Part of a small language model's weights: 3 heads of 32 (1 for keys and values), no biases in attention or MLP.
Each number is 500 + 40 x the weight over its row's rms, rounded and kept within 0 to 999. Layers, rows and columns count from 0. Numbers have three digits each. The size before them is the row's rms in percent of the matrix's.

# layer 4 MLP up, 256x96, rms 0.48, rows 45-93, columns 0-95
094:486538557545465498489496583536507540498508529499506537458488467426453513521479556542519512517458484490482428513530472548517463518452510511495457480507549539490452528524483472589520575491564470482433531555458522519518428528534546463482479514559554428560451557388534483482483551487424473465
099:512603514548551488497527461472522540451533477487378508508478510514480492474445470488514537434501505484587448533513524554500568465491443408513434468534464533517497466517603539460496513471526450506618542477451490435541512505478507520491525568502478476512506487446483474511485490529529480468
095:534479478528551478510583445453463503473441513529426514504492489522509527480595513498512495430408459490489477462454464546573498501575457513471497464511558510525501428425523467511531473533478443460472569480518490428531489532489578558573541472457455495569504517494527456492499551498559497517
088:536545495591486480568431475540489512492472551507525477545584478473509529544474458489549463565480482445455482515518478476531495462470498507513518534469437527505483513478535447479504544519529519501445524583486449538436486528510440473494555479622516542425483463478459504485498509597519489598
090:433473445470526500450495530495487485507535531465525491523372519491466502490516504542528535493531500499507564552523575497447476457513486559542445486570486513535445482537464506510470499393446494449451477514492540444462522486502530464487463469393494406478481463533416478509470555532532547501
106:527417554536474481511498476601484563518451566468533448516457492456527485581485523456462517558483447513513541493434558501495592434476465541479460483447566514472510541473515493538504432507483493562452454523494502483478600546506470515474439508522507454530484481475520532526559515501467427534
098:480525439580552529441499496505473478479469523446441518488468555492512499514505459492472401469504491555455483471480443425403494547504462548494512508539479456504519544555471475503539486466531539473512452439520493484488519414535573486514488466518577542555563563498449459489429428511464470479
100:503524468492529421512557486552546517526518534541549463496508509550485562503506450525473517550492480509541466540581579473496523481576416542505532523477499568500523484429540454570509551488499478485567495490394514527506542520533522550512453528569503532512551494538482481464506561551515403457
094:521497425518474491522550509446511474539454576513403451522477481502448497459460440574433505544515472507520545479547428477470512473483420482522462526469463469484494516518452493502432480560576502572494483498519517540507501390489535432515446523475575528487507493514444565558528479512488481461
108:510523527519459558494454491515515514564515533486474432481448543494548393543541489431553550489528546482476482465436476423450552459607502476455470522480465496515498484507491437506535464466533501578475512477512434491461450494589459558520525508511471491509480460586493540450503431487529469503
102:501536426505507565540476430467585452422507480506539469479479554458528485547486499455548500509449513514447441436516507537430484516537499502415514522496507505436485489469506438460564530515535524475528515552546463463477515491466494498508587491427499489568415455489544518498545523574485451556
095:458454476521481506575489477498455511491516495517515488477501573444524495551491434530631488508532595471451606527476534503494512501499447510489530389472448461561496526508500547512495478497481470469512536466489495515542451453525455538532448499514431534500519440503457470562539552468517438550
088:528446392502495357511447447530477483446491504481499531526462429504447479593486504454534503546491499466493504505510532485521481518444493468484463430515513555484474472511515486432548497489489529523495465542514493521512479481479577567455484457537580554480504601502482482445536469443508548490
098:520487556468463508497480462463489514478574505513514468464546491427500496462506510533502570509473482526548518460557511498521505493446478476503540574540504494438477518601548554529559449527473482538429515536545516480609522546536469428535555444524549498508515480445464569569519472512466429442
103:507561509451528559529580499517424515486482552518420523526521485516486475543471517480407508470486433475437475530499512491507468582531477432421491521496483537487479483451454502536559440527557496479483472461453493499493555494462589599549522479477507545533519542517541447567481540462524539470
104:506531454474481489549460495472497550581456428475471533491509518542603494481510477494462509471474499470478498527497438494445435503541530453513507493498518509481498498503489500479511457490434628568523373486484433441480504546543520384487502457444552436496485514515489499557507510537507470504
098:511503526506427489491537528416471546462540462457519535536508565507487457544439503448529511582489501484521516520559584397520510489428492463478474510487485450542502520482509463550521522532525519502531573522572470542491464574503492434587485501506542508478503394460431468530503473532517478462
092:551447530504497544503429534540456559492491561542558464535495476429546414447535468504494519528547475472493464547540463519524476484537490435509483476580461560612495541470468462518474473436478464461553483461452455470531550459475456480507520501475486460535531567444457566536497497556501469512
098:423406508556450468542465439507493528474524522529501447503403518552527552452519486475554474467440556521485433456465496559454490531489484453524493481524508436519483511467539552538474514546502530487566507509486482508447555453545556489515510547452600504540500499532507454539550569528565505460
096:468499519478593513523500464510457467564370501473513505489484463495472455494449516504415550461523519477499558456530584448571508510559471488454523473461503487439492446470466471533430498427499562561522431486451517519479510492435504495542485509549444502484492478528516503485472529400482477538
095:469518463463472457541538493454578541495521470470549452534441582518534479501502547527526495461550417428504511497519472553466520445505516391537431501505488468488465490460475547459509570498554514444514508440482489591547476547512485544507476468452476476511518501536484573518455480574542431501
111:513553442502592510419507506569555487521545499473516473466525532501484497571462508495514547518493581468503483515476450574515475504502471564461454499492517461480391484557446532505554590438494497529535496514499446486461535437563484510537537447466526550464502473508479477490451478523393502518
099:514598455516546500504509584508581479496534505535522480494452421420559486534435506517485499582513569486504505488446530464473466489480476568450534519496483505499553572536522450502513467621492427487485502432510443510480550513466507453485564469492468465555497494505564503541500509533458495498
098:488510567473504535520529511558451472492461556442450567502529507522475523510466487476515543550488527537554433512515471425550550518533514483479490466484488478429464595521540455425492437489486464453468522563566553544526419510539579503510601482497535491487493545483444544516487483474515446546
106:485466519541474546561482472544484484505469466523466483485554535468439531472510486463417477486486507501448472542521496481476533522537456496418450483436596533532524449429515570561527488478446491537545484491558464493421538528413535458533471416500537485533537552514545500574486465474431498503
096:545496454543473532467585450482435416476513555449460524482601499455437416548482515473494478522485454489487495480427497524398533509507415444459464484469533464477450512437472418501515490442523471502461479466480522492515509529487497511533525439497566527481533519477458480522468568470509523464
094:581541470492525480546463503492530520471560476541460440518487454475482491427448484469490518501458471507430484516547485517421459470530519489524549491521470471387497462544469454524604420441456507475554520461488450503534531466409492439464522536484521513452523514500474560492467544472512422507
085:480509481464492441475430434495539510519509485501499532546538486471510590489491510464526399543483462535459533480573466475559460489479498511497496477431519488436488519504497487530419478497464535553514509486499615562536514549477534484492431448503591492421456468505527609519522488498487453512
099:461489500497558488464452537499432537519532519508530534536456539507462442408470470491538429574523462487499480437507464483467497518502559483494497614437511485566525581551627545528524525571520552568522510527503450486531501542487529517536495504534552451488525499510453480496525491561516490486
097:418511483512473480472475518477554518539463492543576453462529565552534517475519471517516429544508537494523479497506457554517455498546464458494524488532513499546453536540475490563558469449595530538451504461468488404469464546504487530509507508524554426544494531540401505515496461587518441560
096:548489488503480470497533446560506496469442461537437482536465558501477551488470506509493547499547511472463470522537507535462570516476517541528481508515504615530444544538502467496534481446515422478527529526430467488481533531516590534520477510543401511495545574492541470514461532594464493402
093:505543535548513439521508510540524461557534502549542493453507538509478538526534479478529478490514530497513560517508504415515466452500506523490576508494526479439453570380490517480558505565479436366519500482474536448503451441531503556479469535525503438506509516535475473425504438514503549436
107:436503489522541476514561486509446482421483471499602534496536474480475552542492431536508499536483493506529468478506414428541478527471442588495543415500430474547464522568494492605513522428509520537548525519518524503440536488430472494489571461517499470472485459446487502479477505459491515538
096:505439533462499524524508593527456512531473497546536511469539474513541541507518474474545487509540533523466506458423506562496590476499543531515486521467502451480603498482532506448458475493515472591518486504553506524541538412518455476529512399502498532520536443505441481425532462481535427578
090:455523505491408498505477501463475448530551505521530514469535524495433516445482506421426519425583544501512490560575512564428503549508571460435513502464466504529487498492467584535568476512566515518424445461578528480513493522478520479510484471522538474516541473500461558499467497437519514553
099:487514480510497458463539545587483499517498478445429475485474418439508459456499433475497535470498503508460432552488571488532515484579478550463505491551513441481562547525555474491469542510551483479408571526480460496447493446507510518576485568543523449564567466517498526527492517502436546515
094:465526505463571543524509430430502493488554475541489538528458548467565536449504503488541478528484498462510468407463482503441506497571455412435509563524484453507578493491495485483554477603507592540456480447472538492501460495458525488442497506441525477489513450480491436526503480515454530557
063:494520525490594555443453506500521500479444413549536599426496438436518446527568538522532513563502546477529500443481489512510451473518530478496516457495536530573533556529540517429484439529502482473519551479505534467554559525535495555491437526472484521489554476509517524483545559489564485448
105:482423447519456494509566504437511480490468493479552596559498508528524477459558520544475474516499499602481541411553534454450499502517480485521471577532512431500476503469513554497524514476560542528515424479466476473561530569457468457575507488567504498529553518499438447442490507547513499502
124:451546477418566456547540546479503493567571512476517558468515445568471545547513547473560521484512510501477557443513557511479514399460456483548496521525503477477417479483486462496506511480408582514455516513460502546500583548584506476487461477457493495484493447463466477464522454489485498465
104:406478518525428517537512494481539534453573537529557475527455502467547501469458555544420479566506552515503501539542535547454493488528532531571468524533489560507485549516499504473482523391514457535514487510424529488469507491540566461561504552473484460554498441488435481482468474478580561479
095:498505425432540483539528483522462490453593523493521469530490473494478476470480536576471469528470501528471515503532462514500476396504424465407505527540424553418530491501540560485493457529518540505526446501565558508543505469584451539505497481399539536520518506479564445518492505508509538515
099:505509490553438462453506512530473480463494498481506525514462513534490541533472534521376532496484489595518495501471445510579467438523471509520473499513508433487573497447491464588439533490451505485517453549472466526495517451514485469544491506402481583510483490429542483560491472403474528557
100:538527480518549471418577477486513492550531473448555528532538515548452565567525476501513523504492455491456539519489543481500591523423468467516510471493542580457439491428487450498449488468417482524452531531491530549495517478501534425546575457504475559463432503489453532527535541497523536457
113:435429493500463476504554547525541455515477536570458464538581498563566531499524533546487493551462514446504515476472496550508426458440506473520464472561508426511452544497476472499555503479439463541522470501549429483568575479569555479530498456522444420474438468501481520495453491480519499484
101:498583529520491618455455479489548502539580430497468510509503512487502501526486535504526474415509540529540527486482535516490512452437477508466530495494468504455503510470506475411481507474466563522472532509497448511514497491601490501530511441492365509522488458419590527468469488537492558464
106:530524492463495481520462509501538452481497473442461456516504431531501563472418527539501560531443495496506577456544421561489480463444493439489485556470540489581517522555482478485539473536530520468473449533481530453448437504457490502427563457512499473596539548560557484495561532455457513506
099:542474500565429476438452431508491501565481478484425556472469527525542462492479589468494552501519489538509513444502480560432482506427465523551462519531486558547515452544555474547452523509598508519451505538592413533459514520498539482430506472538495469538524531519521533456482471499508499473
104:509595372512493490511444489453483488518549505536450519515530495425487516478508543494522516476526499574536429480467481503551483530486545540530477442557505471477468508506482421518495522578390494534492541520533524475475538479482450486527478487531531447429501420483429507509519408488466459500
# layer 4 MLP down (transposed), 256x96, rms 0.418, rows 45-92, columns 0-95
092:517428509495584542488563528510488458470472473475534449604505497560510545474521520509516585495521486464484451465456452533547531494468539488492557487502482488480482474459497471505471429468499551474564464547534424453475502512495525463500416502509501528550625501426460546550526461520521524559
097:470478471530475524452552424458485586457522486411479430504438531569517478437528516544468494506554485515529500490563512516488588485509516501534459518506460521569438507408458468492506480543478512464474484539531480527507487546516513574504561526476554433531486567437461441529517569483464508467
091:614459530453514563413424508527440483474532488512471495590511440487545485536494476524456454492518471455511487483499521483475496478547489496497535518557495514503491475542518458518498524522480482512438432517520508468498492536453505444581497506508517499342518529461558499431501433512474470438
096:547564485516582491458490587526512507546445507483442512486503539513434487523479451485472540510428497479465509461545469481532416451552467525532508513442456491446521531542526466472458469478469530489456491546535528434456474530554410435506466535568502513411536553505438494442516511551512526539
095:506435499426449512488567471520548544496512523535557476613532509484470483569513488496480469494498494486456619448470533486503508431478474468528580496471446474486457476587476499431504515486553510514518487496543471486517495441538521560474456609493511465517523473545555488478571458542500506489
104:527511466456494508530506497437489539472530492540536515503504587463447495411499495588554484457476469472478545507457451509443503542422521428471509495519474513522486527465543498510561574457522490481538452524432559487483502549506492511526562549559428509519570474494418395501470531492510451458
100:495494475473527454512595536514453482441490546514492468591513473490515456560436528472542532504571524404551443543574514529541531460427517515471521462439579494546482465470487479503401553528408492509544452543512493478480463509465521485479477546493504506504512499464570517482486493557512496549
098:544470504502435515484525536482413449469438461486486518482520477452506447474515495562467429459494454452519509480559521460497485444538465537510508545508448490474552394498533543499467426537501503452518503518459555489537508501544492436468412458521530462486455439522588456465534526498560471581
097:565507491495480424518536476500442503484480555599521476524492399433506557432449445480484454512492466432570441481444501475446478467448450523476483486465473516518500517587524472450485447516555487492490565563464515529418547480529453501453515454485510505528498561441478524462488469497515487530
113:523444542533463581487552487515525514574478476498428462527490471594476456538486508472559499484500490484482520479400534493520516575492502462484492549464422473507423578504579490498559467510562448507476432478496479449474456509515462526464540544561460455542525522564471535521524531469502562489
103:414441504529502536561561546447550515458505540550556469577524532533460559574498477514554578541512491531428458496516458527520501415473562495441494522475487505511470473487462481493531457521507476546515494458475511475479468487502489502442567451516459539590495558468460579534496474465552522541
090:556485489453507461507545482548478533468492534523460433486466512509493565434585497511514498469516483559489482511485504548509544543516479499485501475543493519483452533531487448584534478450398475558509419465511507469479451495501521575461451490421495435440545517553578501498468493393523542451
089:450510504525407507498492509482486566500521513443539524544503571532506469487467532505450488523424520489487488509461477509519538537523524512449526427457471479534487561502514487552551535505489479507468459556511433526457504506468507509535622585484453511596507552509387551487468571531545544505
091:503487486523526455544481523496550423536456405528467506503450532573481530471437493488536462523441508552432499502480531482590438500426460467471467504585536422466476484493510416413540454520470508493491448511496521497519506553503555466501423456501477528550499510515514551484529455505501513421
097:488545475518505417533501525500551509530481520537485450447439555533518462497494528522546555436476498530528544518523464583547482551472510499411452565496418523486488608535454499469514571458510487504535546541515486513516495499551495465478558537530491417585459535528529490481486542445575487490
103:606443458442465521460484617489436445461492546507528579479482493463490514573472516453479523461474508562509562497452502478486509509538513510502538470533485490516583516557467481573461565485490451544472563507467519490498509553486502501511527466510517492448514399438573522495484480542477520549
094:448455554486480448523566514499514475502498475504474475436505450519463524518409499498516462556509458429521456501492519475530481555428461506533488548483483501469521506497502461517407471477441523488432515512526528451512517502534493540482415465422533409428440484521584419481495585487499455515
087:490486488493608447566528546561512494483485481502502537540503489461446487492484519454537464426524460478539463538481512545550483452522471503444527464496502485487546548526493507591497495518511485512511542492470518588522468513497450495451468455490526424551423513515570515578512420538560457606
099:456453593557508543482511436508526527517464546517508500545442553571500512492519513540494474444547444469466550499449537551516467453475513495492466602513530470475514576483510553506524483547564509528488514516490486473507555475538542475493573527520514522437536597515463452580515445480527424450
098:485533513581528533487424515566465452502522495505432519443473521449488482519499522578458498525449456423510528505501470523517490448526514493462469511484495478517513463483484523522581489502580442504523478402503502466546536459552497484498467592523496544634480535455569477520522494472435527540
101:481390496516446534511587459474571453476461455458481529501589581571501459485496503530506550513468549517483499504442486475516445532522505448504420532492460514559541479532480487529525531589516547495541541496431492496492476590460515525511487507510496463591536501503477475470532493461496488418
105:486496505577452478502522513568541501458451472472485534529505526506487535551527492496518504463512506514516537498577460525477584525537507483493496556482548430462495454479536558496571576487570570461479486541480455483528519512449491529560473553484475545511516495482491451486433530534371415420
100:427542505472566438483488554495539494497543475482506564514492558549469522498502564491495560493533573520508510550501517570496470601466545511508554463512549547440520580492510546535504496531457536487518490507595484480518520497439550478522516514452582473453511503557430450575468468467512493440
111:463546397489498474511501483456455476520473487515511529620408560507478474543445504508503533518491527546516493469492520460393518478544433480507465466505543553527487560487528486528471465514512539470553470508489519479508509473485546552500471522509511509384538482572436509556495410515560488536
106:520512469495523464506532586550443389416495519482543496581521474509489504474516497543535472482488455453471517448466468460454541486518509473504536563518423509586473532545511454532552482495467554473448490561568519487425513534506500471457455564515470491565528499520497453483589449548504514523
097:482537514452437524501476431499525492497496450472578512554547506540514489585427451481555472513422531559493385567493492539392523488452514475488520522538513479475474491438523561480544548414521491538495525472460542501493517509489507528495476529499503529466477443496405578508532489473511498479
090:480482508532439531488472491491487352569464528487476553425532537505536484464651445473462511503466539521435560494481567456522516453517571515537483418526509481498525508498520537549496489518504496502499477469523482459531467502526486569482485510501522521565464500505485419436488481499492556490
093:477529510509485485467513492528531463592471510490489538437515604512513514461472482551514511515507472479524542568489504506543532471494469529425537507546510500549530517546484501459440458524487511485531519431523505534518489423468489494486495482546463492364409523573440499517526449548517383547
098:526517415467466583527517500471466520516469469470512579403510460553514506479550488459533494472532482489487502546506521490504514566576563554535513451365454448488499492545519544451475474527511474507515504502512460589541545510500477524501490529508484479546504427595554495438440500482508489522
097:541509503411471461523515547479471440531459518543498504526475589463504529451497489483548463470451578498497523453500513482490476472589471434469589500555502532503539477569489448534483496442465446591518533439526527455522487525536533451478480491491477540375479488550488512500515490510548467555
098:509460507417552474467484563493529511463534491558466516551487527503439451599407546502542527509519556501513474464510489551533487461471506600515521419532506485447517453525506462459470497549454492544505450510514515529539458431533436480478507486529523499573468444467498589501474546446478541550
094:497518422509465489570472481489489423517514541513533591551512524489508547443560474483552453487521513566458549526478533501482429477492534504476487486553481461403548490547598601522480485486456449494559490541511522548473502513534492477443511466556551426459518503497489529505511455560487519558
092:483516445492542509513532530471544495536465474487463618455561466491467536497499500584494501450500536516466491540509467450548445528516486474518490514467437466431505616565514489535494531512517468459525425539489504571516467524422472511450504508562504470434551537538480457455420463464488540533
103:510464421467470483519527558485471512577488530480516518452509473562513507461483436519530403476469486489491476481497549496463452571496450528498438560501487484486523468489501503449468449446478555517520543446424540521412559559558513541497477387473521507555498487527575435551516470505527515484
094:615439510510542481489463534487469466493544582501506462423529531432460442533537549467533466526514524482507593507496510447441554437492522531450523478560501545473557466562526464457507489485501562515450447467511503483555500469526499492491585520440480472463512452497514464459519451424466467509
100:539530498434441471476614516521523510438431462563503482534493469537482475485468452503511563499483526481488424501486501498498533478447578454485473537452508475547518600513490485550459498453523429492494465514422546466460523500518557462477425506503453477566524485502583532580492516510540548513
097:556480477462526454514479518608591534518494513487458500488539550507472434467566449566518504483511507477454498470474469523502471474545505442411417525531527472464498535525486527439439504435508562441466545481486450503521512500505495504542492457591522536525546479540519421504492445465486524412
092:525481451506460501500466520515469430542514507470470472516474527536582483437467489426479463455476456487477507593474533490562501476539481506453626485461410503501518419559508508537450554502447465542511544463478501498496451543482494452479498453490480526595407495503485448485460471518493535528
104:503511528492453445535504509504560491513488473500490565517468514487504539429518521521500491446497508493473550481518505462439503463464489434575504517450489480564441481508523502491557508447517490446456434476510593484417442438502494473506536524594404510613508508490565501407439514517484509500
108:464538520497497487547471525499468447511467467532509511488525488560476535476526410508561536540511472526428538440510525487521434406531538471455473519462505432483512478532518486512494461461530537536403477424513497448448517494509500480473404443474567479436592523473501502487571504570476492440
097:504508526492484503527429510498529505547517502538539521480435491509506562538528455447516575572476525500504503498456520433569501429490502492520576465527466466549501483517530527512570496520564526518467464462472435531479465448459466481463468539450512553611453403479424553512533475535511529576
093:522521422520506487429480515459505506544481554499438454475465550570426478472529545539565503492503494495529487507499519534517544539489445528552527462501519526512490537615493516405529483477435510526508557494569501556554539459499475498474507544523462459497432456528463474448518522448588417531
099:500443581442544517511500543533561522517544477485522525555520517476567507456516526449515450488461516498490547441541555436495514480509504535455473422494416447480506499501485578505489417464506507487505555455521467465461528510479556508472499460509552480662429476526477527500543478523486525493
093:494512490444494573551463506498525507443450462499451507485453532479517439495485509518528450441501533535501466547579482369463512499490479483491548533476490497500569540515483518522512499449509483525501550511550503430526488537467476510494445454433475434444468492448458566498579541442575532589
113:434490541528460480443487434507478452498498428511481531431542506523487513556523546477553504519530409460444458507545493476540495493494472459525483508471479427494491482502492510538478474536497490533477407442514618530485465524479498512522404541476497549456477512463502416458570514468454408468
097:522565476475469568477535516440485524470529534533481454517438545499441503416461567492562539446428485474545569549500549560458539424421506466442507494471502478500531485451520525496496442489463482546584478515487506501482491521553503444521580614495475520493486521513539511531552516493533481522
103:572475502437432506546454432451563477486476416485562484523495564483469461498532549560532524467509430474499537449461520501499554507440517464460483471565466487531479568558502439515543503500459477547544481534487482507572472454487556567470482497564490549559473560532522496446535465508438484496
102:541488472486507574468537473421510520480538553487501477543499521502450452513478533491505468540484484466509548547394517477483527496446536485530509499487460546490498453478456472399524472528529447546496528433499506554522469468536420504493527466478547509428511397389409566478509500488513504465
# layer 4 MLP gate, 256x96, rms 0.485, rows 46-93, columns 0-95
099:535458506564528537405557497541480488500511447466486470559487604619518421511476519554427499470412543502486470523528542569531515446506540589474489494449540483529480505463465525535543439443476521549496495532434505492537531512488523471477501483504529535508488541528516523486487571544506487516
094:487543556533541514449511506523438443500544525508543544601500499522548504471490441547513485436471443577511506578449472489622515577534538493510494523453513516465490504433489478500561496528482517528523529512426568511486540524501474458512513517582518463511449534510531439515495586450528499525
095:518504480543567497432544485541465503387508500504487521522546545483438514412507527510545483582457465493516467481501570503531545445578543466514569502462501479487503569531485470514461472418514540548462478490539563486519503548568465594478494540504464500462471543468467479451474468453546483470
086:466462531448465518480597497485557480492528531511472508490381500555575481544443537518485469518473471477525612516563541484463522536483540540563491463488492512512574432527473465543456513465467491490502471559469490522424572476515535477482507507519562499464457506470436472449575495479477475460
112:524470506477522473547542487492545473566537478495501488486459513508482533423440568518451418444495513433427457468433470514435503515535532497462528412525454515509510473496505395476483555474522461506544412538478553526484438491387528428489497512539502489545505510493485496484462484556501541476
086:465504514465511539414450506459519442509477569427501461428481508507499435437450539472473485506555471464471510475522533441424468455429526471581550498520591473486536398507494478541478512516441532457484560496528536492497540483458516485548519547554455473484514485529528534427485511486529448464
104:504437453500525515492566508458507454492471492552490447487512511557455499516475534406447496517555490532419527516456531434500524422496501589518535504407532543529495491473448482480505501467486451488493562505493511546530528506542509492461560506518592557474497432451428473472594462452531472476
099:500505467523496424451483494513484549465510572473537507527438525534521558465499543497510588508512567572426493464437565536486493450527515582537525465406497521500554495445509466517511554585437454497532530468501488506478432467530487473545492566541478459567494465549553526523529495540465485477
114:460455480599488575473537476523507505466550486494442438496442544512481422606482579394502528534460461505463502483494532566540557534474458464500549508535409434540496510505473503549498501479550459530527538472553491452453455488531498543479502523536445456495453486536542505535508517504512507506
114:476498525459464499558561523494570482477449552470531440539484531563457516528463500519569538497481546524410527493452487519601491467525523516454532542530474505490562490513545456474516471574570500582561584455480506412492487480479466478421505420507473540498537495464509524519495483469532502545
097:535537471474539582482519478509547491567473496525531469505552523506454491479551469442466517493463476487533551499547438405492423497529609527510497497508480565504580501444411517474463510525491470465481596496482420515466532499567469463552471505486529526532461490504471505563507436560491494461
089:486554464483522559413437555559584509438465499447467547502465519453433565543470513537520486464472431482467509461539544448525491429455536471538511527496529518515455531509460526462478487433465579474524572470478468457488435559510529484526484447543540522462467546457509540516446492480461507463
092:477420499539553506480502475511523514540551537492513509530541481531595475550544463504514494538575466490566478499470546488508540486601496557539534457484457609546545468504458516515492544467522573541524573513465536525502498481482469509509444508513510454529498569561535425436456481513508570553
099:549522490460542522464506523556453560495441496509481453541485463488557535463550467510449517439557523520512494501515546462541508441578473570531538478495421474524509512525504435502458524441459554418468561528442498554517526539445477486490443413517600461483468487494450527465537515528452519473
105:473503478555484475493452490459572451474437512523467438522370572566453504562471460482466516484576533468542517546458505536535526494510470491510491513467431477524488531404535518491470481588515461499513478512534545489495520560509541444541496490498472538534486622506534443490532504494537508526
089:548469468388532529564581571472548545461521526494479474482446563527479539518437449465555463483518498538465504474514509471495494494411511511555546484548488487477480529534501487508482555495560456469506488556465549591478498512472528508538606500458471580529487458515517510422494450472502490535
091:539523578589415537516497453536550446529561545484469559527468548456550543463502484516519545503533492481546558489535486507530528501419490510491485490504466502416530520445471531511482536399469452467486485511514475513507527549421453500478499446519564490431463577481439506493475452475480432488
099:425473546425480556476442455463495463497446449485491441583437477503492506540545479474569460488565476474495525525460540490547549440453507509421552489496538444486508507424529558509548568540489513547498515496443435518535480462494485486442528475475500564505527505540424528562488500522561462487
098:567465523470478474499569503497524512471520525541460565530566512512438536580553527425492469491476491511545445554520528550535496561454520453498502483453479461521475467575452447519454515524388472463454551506561531464456439480574464568489527462521475477427533534503476473531487530528530497529
098:474450476494515548575595489440543499438509506493499482479545525538531462511533494500483496535516432507494433541447540517559501458500507451552526551494453497507465497595449547505472524405466515453565465529461555472438482412582455488454495519447457542483547504494530488523532457443507485480
096:517524541430537511464560552547564513530448604555503549517483466567525467517457485510505496434569505451540520547551432487456565467482512541515494541473458509514460406455506488510448507501479444560515485501561457470479539443490455492529497460446498474544480481475483432504539489508543442430
105:488571491536544557486500536482476508546472510421473506513507527533634515541561531490466470546560534500506492460534520431546474534499466455505560584487469456515422521479527516500496519512523450570468542465559444502449528514465499534491507556476439447530445479486482473501453555492524575435
104:557483487547483567468468492476507428506545516491478557511554532485505449518536491426505507439503523542460505556579488499461447529499502458466538463401428485564429461479555530555582495527506565460506451521503446517555529578519475570462531493500483493508484529580492541516498467461493545532
104:536533431490455489511561502537559538513565509535430456493519527492491476485517517513535487548506488473529471529442450435450556489531566552514508582435481541455496447489529525523501582532449475501476514540387473452538466488511500531458449561496502511477488479509469449521433480625487492475
105:596495524477566502514468434550501510550480506488453509545515542471562510573443434521527452448520465531489441527479559493486502499529444475406522465486469470472520533495470552533570534502528499465519485433390469529539548547478570476481481442534488497471452492522513500577455439510522487536
091:486398555559436584593552562508581485512491529533551460482505520505460530556500495513506471489505430468539506544503530490496566533454504540479561521549479517585541537523512508465470550500471518574458542529502536502575487523488481484533425538540422474539441491453523497496499508493469534487
090:460550445493516463534457465492460565553606521540446496516496491495410430532478493525463455502564501436545497498432495476511477548558488451495499531462445528488525466432577494484486533529509453521466568520488410485469419532523524469559470470525519487536486474483432470498555555469482538510
091:547511495454525542448480494555498466483473519474525501468461494525528571494506588465550531473550456514498549482510572498543544476546605554493500560461500538441503516540440556476485465531502476592589534494526511560473533550529480497456525526510469525486532451493585480524488471592549468548
097:522496493523528482568480506503574487474555576469532483507527496527465514556469502430463459530453550470459484487470482504489509489508482552439512469453554526434470490454495527519467486554481548546567461487562456493458466529552489444523562481425439473630544520514585524480469570521499460512
103:505491487554471561562551566550533506454515530461500468473536463515512448535500482487501504556380484508510472513584462477497512462503471479456537468564492539410450457541507513500490477520466472468646485461523460440466502520458524516502491537476479515444447462427530515556479467476473446495
092:535510499484478569450485520481454428447414549506472519487462516524494522508545448466396459499478454518480463509499506501475539500492501459492482484489487554573559502458470498418512589528569433526546503519470487499526497450506513470535561505397492466535480515463554558510436454512497411446
094:510502505424502509498488456520519439485466521423522497545524475474537490420487560534475551410521456478477484497400492507506520548494477483482496523519452474576510482513503546613511567473455466462449520500474508503500484550424470502578487536509568522502510572427503560447526495539484582514
094:475556491491536495503538466519545442431498499445479510492447564495391459516506540476546509555427403508536530469585480453524491454467476479479527422446513504489488497533523461497525507516521509461497485537435523449499530543481567543472446560495493509536444580446444471462506558457449526480
087:508461546506498499489577490498536537496537508507480474530491502533516382463481461497494479476438485462476455540570487524481513536501508536482531538497481520610469441527522603505549437475470606534424527463453520514525562552491488469457486522492502543483503437465513454535467388496507497474
098:476476446480502521518532505389547454533529554533468472547511461506491537588548514415522549501516517431461517471588471474469539479488485557493486522538525428499404478551461540532512607558480500536494562485487464494477574517494488493479489502492558521498474479434489520570458479492528535513
099:507551468493487522506443487462465527511515525533461481488511515462534513525468486547487483479484531594468521575612540444542540583439503546430513565509549471503435464471495522471441524473459431474505520471516475491439535472540515518544499447434531474511468540556423564457448551478468532484
060:475493546470486521485531516481496528460531541482555515465544487504457560556557510549441474532492491509476508451531418530437523551473511530597374559571526520446492535433459485456540490473547535479474407562451449551492483481487550491553491517541512478491581501498474545480518488464495515511
107:505527465448499575504461450415579523507478526459495460486559531504451481482535422462524503549525478490494461531474519498548456458482515455487524531434524561418523464514523480465444487526486577539554546424509467555527453496554558492489494434424544486439495522520439485498505442448539546508
103:578456487502537532477545491437529450499525577492474449553494503494462525540464468483446511497498460518546463516539577495500563532424528473478471520499444520458555500492523487491444479464517486546571553555433504415446459471421579448471528477500466508505468541491559608535516518504470494500
104:536493510509493462466516550540477551500573486481467430517452495471477506419498502476447481421454529554445509514500490499536524520477574533601555517434510515493477514583483495511448541531471513516487509582510459531529513469501422436486512481491459477430500467427493421530450576514494523576
096:433454501456503455547534493454496482490542499450489413497457489519517498537420448427535538471500439540540455543518492511506496617528562457489467455513451614533559443555496566493535526465515514513524494471447485536470449542567464501469493516477461514486482484546550494459441494533529525487
085:505493451517455498486538457472498544496466488491501487521400480502537554495549441402520471513495531454491497591515469513476464454473454492537558409487470511474477492491516486439486474494510524466423519494412522532508427491553468516480493434500519404476514517522531492531567435438454577555
095:499535484521556523481474452478522474545522532540568460551463463542460521613493485413462542453537463559501553541499512526468572427460426485442499487478473467513512494490578455472419514516456425460530537490540503512472504476415506519543490539492498505506461450476493534539485479479482489405
110:485515502472539540496571496518517518595521518485554507469486494546500437406470522482528550475533486580436442532470534517504537478449477550417571505452467513486469487446537508489484573514442532563493504617476474484465485556498475474477478480388495460547535542474485466527520530526508482497
118:480470491464476493519548457500502525505466527509482459536479470468449514364524506478487463560481465538501567481472561491469509506454553557436551495464429438582528456518528490529522509464488535482570485479511519555539463496572516544455604524495488464465522519521545547483555511439457579521
110:507522524533499492499501557548511553495508551527489453458505577504536540521489469453522376485524500503496521545552535441551470444519494543563528395510478490558487469552496549490505516512464453475471492550490510487522589485528481510524479511447480561486497497516359470528465546592519505519
108:473531446480451520472459537489540491582542513552441482479438566502550503426500542511502540486494495545481413502443552515518529483580482488501488501465497496434577460463463513440484536448520496448549573544544498520488468442558425506498497543418581498509449507499512535502540574494507465485
095:490563486466545492495563508492431472457498550513542497560485532528603466484491583529470553505460475467488456530511478489530518537467482508483492479471481467526548494545484523562574448435451441548442446504420480470529521451457475533451512418530506395497441476509458494529559510513464512453